Weights of a small transformer language model.
Architecture: no biases in attention or MLP, untied embeddings.
Training: 98M tokens, 6011 steps.
Each number is 128 + 32 x the weight over its row's rms, rounded and kept within 0 to 255. Layers, rows and columns count from 0. Numbers have three digits each. The size before them is the row's rms in percent of the matrix's.

# layer 10 MLP up, 768x128, rms 0.102, rows 742-752, columns 0-127
107:183125127150063186117096104154130063067164143111139139153112094137156107110088056152120153163115139150182139211198157115140105143155140104147210133179153127099144136229145135142108184125092125144112123151128107165162177154136106116093101096076130127167167126161097161109118094100162093138130082145174125143102164121130098107144138097147094099138114067073138153160119131119093090148127
100:083126094057110157171134154137138138101137115095139141166086129071101105141110072152121142148106074183127126103139169148104131174160152127128117074152169196169206124092084099113136175126114057150152224096144132141124115127122091123077127137136088152097145103137097103085186125172140104090125123138177087131123119168093120122124196057128085114092113088134129071119160107129090141100151
095:187127142157134107124169127128115116124126088132120116077058147159147168123185133176110113093107046223158099062090141140130105115107130085140176143130118153152229127168079097158165156086123150138152144120146075179176145104169167112108116138126181092129096124088110142151125111131163133085105106164153159134090145105122079136133093120138161100150159147125142113221143097163150136098113
111:164186115118101150122147124160095165178176109113111134111120132210108136128105103088150142115057107134166137104128089100195103151116134120138149184169142143132136127136149066167137153144141114165121161204130125098111150110124062129119167092159135096100103079108197138102154163130157066158093065120181166128083116118111181123187110067116078104162112093097163082111161084168128122117150
107:142152137131115147153144080196046117137162087077115154125092100095166066141163077083079137135141089131174119147105146095183109163166120129103147089081151149116142163113144128152149152129180145105081119140120116163105153052094129118157163171137179071104153140141149128108113143108144083121101116115134155148066114090085138148139115163126099156178208157119156166145100126157221126095173
105:144111056132135124134153085109124155079082059055183168121138155116121185202115137155132086138056099148130141115140137185138106159136080133121163157180109146125116127176173137193111114143128103096123170092104136118082123129140080140117117152157071158109139126130115139175188173085140062105152118147177049132080149077137095071115135150123131141090167113094146115081153122132113115105109
102:160183111090119120196214127103146021109125131100138166098081113164104139111103134150076088163061121182127091135094155139105079130107176118126160131145132162119146145108121158145078080173110133130111133138084136134117124082088100079173167077158108111134097119180166167111120093182117155072081149144123131187141104161083171130110141081143169113155109097156149112162141153114123139115089
087:133130078105145142115111159217126128079139066095133146092075109158133092183147179155153112121093116113164205122145138130112141157151134154078121078165157080126134147180132155105090163132123096142169150135089075119105106125159108134118110157146180066202114104151064103120149141117078134122100080138166152181099132138139179110120173164146156156099165160146173051157160122118167101162112
094:147187117118085138152135138200103157099160126112161093125112121104103092173119184119106101118163111136112134091129122106118131151105159128142121183122092105088109090186105095134122174136141161085122235151149138135077083124130092126161138066117148104139071110131133104129196097096162147114104081186118136075161077059096102094147170131115131147155176171119195079114133130175102175168133
094:123143101119092097089189075132152122162115137103119146053046105205092078149126118093086141114117133210153162154125140087135110174127097148076114146171113153181113109134171110178107111131146120149150120141080143087139156149145182035119112106157167141099098141142114109101164144172122121110127157186123148162122077117127072134147098083120176177144099083095090148115164104130102123131081
100:154115128111167143152115137101092081119143133073134143093119131166224125165093143149128121137096113139170128161187198139132132213099099114147148167139143095112068204124119181145133215178112095145100211118117112163150132160100148131173124132184189109100180101173157123112107124124072112112144115125189126115106134092105123167097147115156149145136152098092156116099155144130144085164096
# layer 10 MLP down (transposed), 768x128, rms 0.0765, rows 742-752, columns 0-127
106:099065114087120121094112116146122096163114135091101138078118116119127168085155113075193132152140141142183151114091158156123138135143132114138184076111161110141148115117034089111072096142057152119121098163101127093151087123126141049164128121123156201168118161132172149066133140154147153107091163147082141131168145171155143113129112139113143146110041093124123047100124188131107168127096
101:132162080144151153154091109163079091140115129114128188116107090172170140073093131155107141138131088114136146130167108182090065119127154094162109145104054124119131114064128152119110125148125140160092201127167092116089145101199117177139146064107062114122096140143106147168141139083099148063086110153164104110102108099116160148155126196112125142130176145181171158079135108053127094140110
091:126129128103179173068089126105117148130180160142118175110126121151121069084136097116123183085154203102093122107106080141121122072199108151149161092202168134133193092156169189109148159137154101147139142137155161109177132123107099194133070139139093139171132107161158090132128123151136135164154188115102142128125132169135155105057074134091170130128116129088130155169099176083165118106162
118:071138154096122132099043157165150154144099115097102095105112143106098081064106195118152118144109122128078158107135104157135127180118126122136115100101147137054095148161175145167096127137131178141156106155110135105162104212071149168133079095188129104073126127105175150138082140176176108170086100153178115123120110105091089074125123105173155110165138182139061152103131147134101170122129
103:102125097175132162099177134149146115109132117100144098175096134110135162122146160129148177079165144127118125110095179120125134094172157146088107162089170108104088194105144096117120100105111160068119164097108123178153081157151105168087130125146161110140120094206124139069091143164120126072209161070159103101114206173125110093172128119130109130087175175198149169105111116164176132119093
101:134162142130173131164178080126091138064100155126126143166164154129086191095124130148162150152114122045211125146122123202146152201144151184112138121106108104110158096176130132122120106107119100115136182180147120146112143089149096147115117205157135179146134162084151192165139117135127119138144184135127129095142106102160050133099164079095096179156176136097117150134131088106151107146079
099:138131067159161127097106100094146128101070123156177094146098154120090111116091127208194124100159125105127120155113128087108157183142166126128153145187125103081105109103174117176172178101107135095079086090122158105171096148144201150102089126141147208134116139119115156104115141108135130108128117129188151115115030167128099166157122103126067123160102190091148120117106150140091131125191
081:195091179141091151112152169126148144093159127116112104088115144131112098130099104108123088131117112130110160126135120131135123113097179093146127123103068168131074085152101241122083107155153110150099103148202170166146115201181151104111101101192083158113188170127152156132077130142100112176175186142069065164131143124154121130104164107133106082146181104125109127092142115127121113160100
086:136106103143117104085123117140146158070060178134143151133180188119118168115102169115179175077124076072148155091124095121078172114127143120160128170125152171147131159101141101204121119124120127208157084103153122104165180190167095104124122119129151161095127166125132142100091150158138143138142139147108151166086129141115074065121103149141143022165157187130109126159076137105114097154130
080:158167154138129127147072108112136125166162142156169108156157081088158125125073189180140115105163100133119103143134128146108126138127074095168179122106142119096120109114140068204103142140096098124128197179174099121160112068072077112071125077172101081159114092056153125125180108139154101157132108179149137118166114160104151129109107132055099125139182147105066078140125161173146133143141
099:188147160108043098100089112225069122129108159139076061108095147070138181099139089064139114113156158102095108143079142124142120148119066189099151081134124158114143138115125082111148086132118132106134083147170137123103089115187154159158125120094130088092112117093137127110119093151167079146082130101147192153149172076120141127116124149136144177098121170129090155133114176107082108151148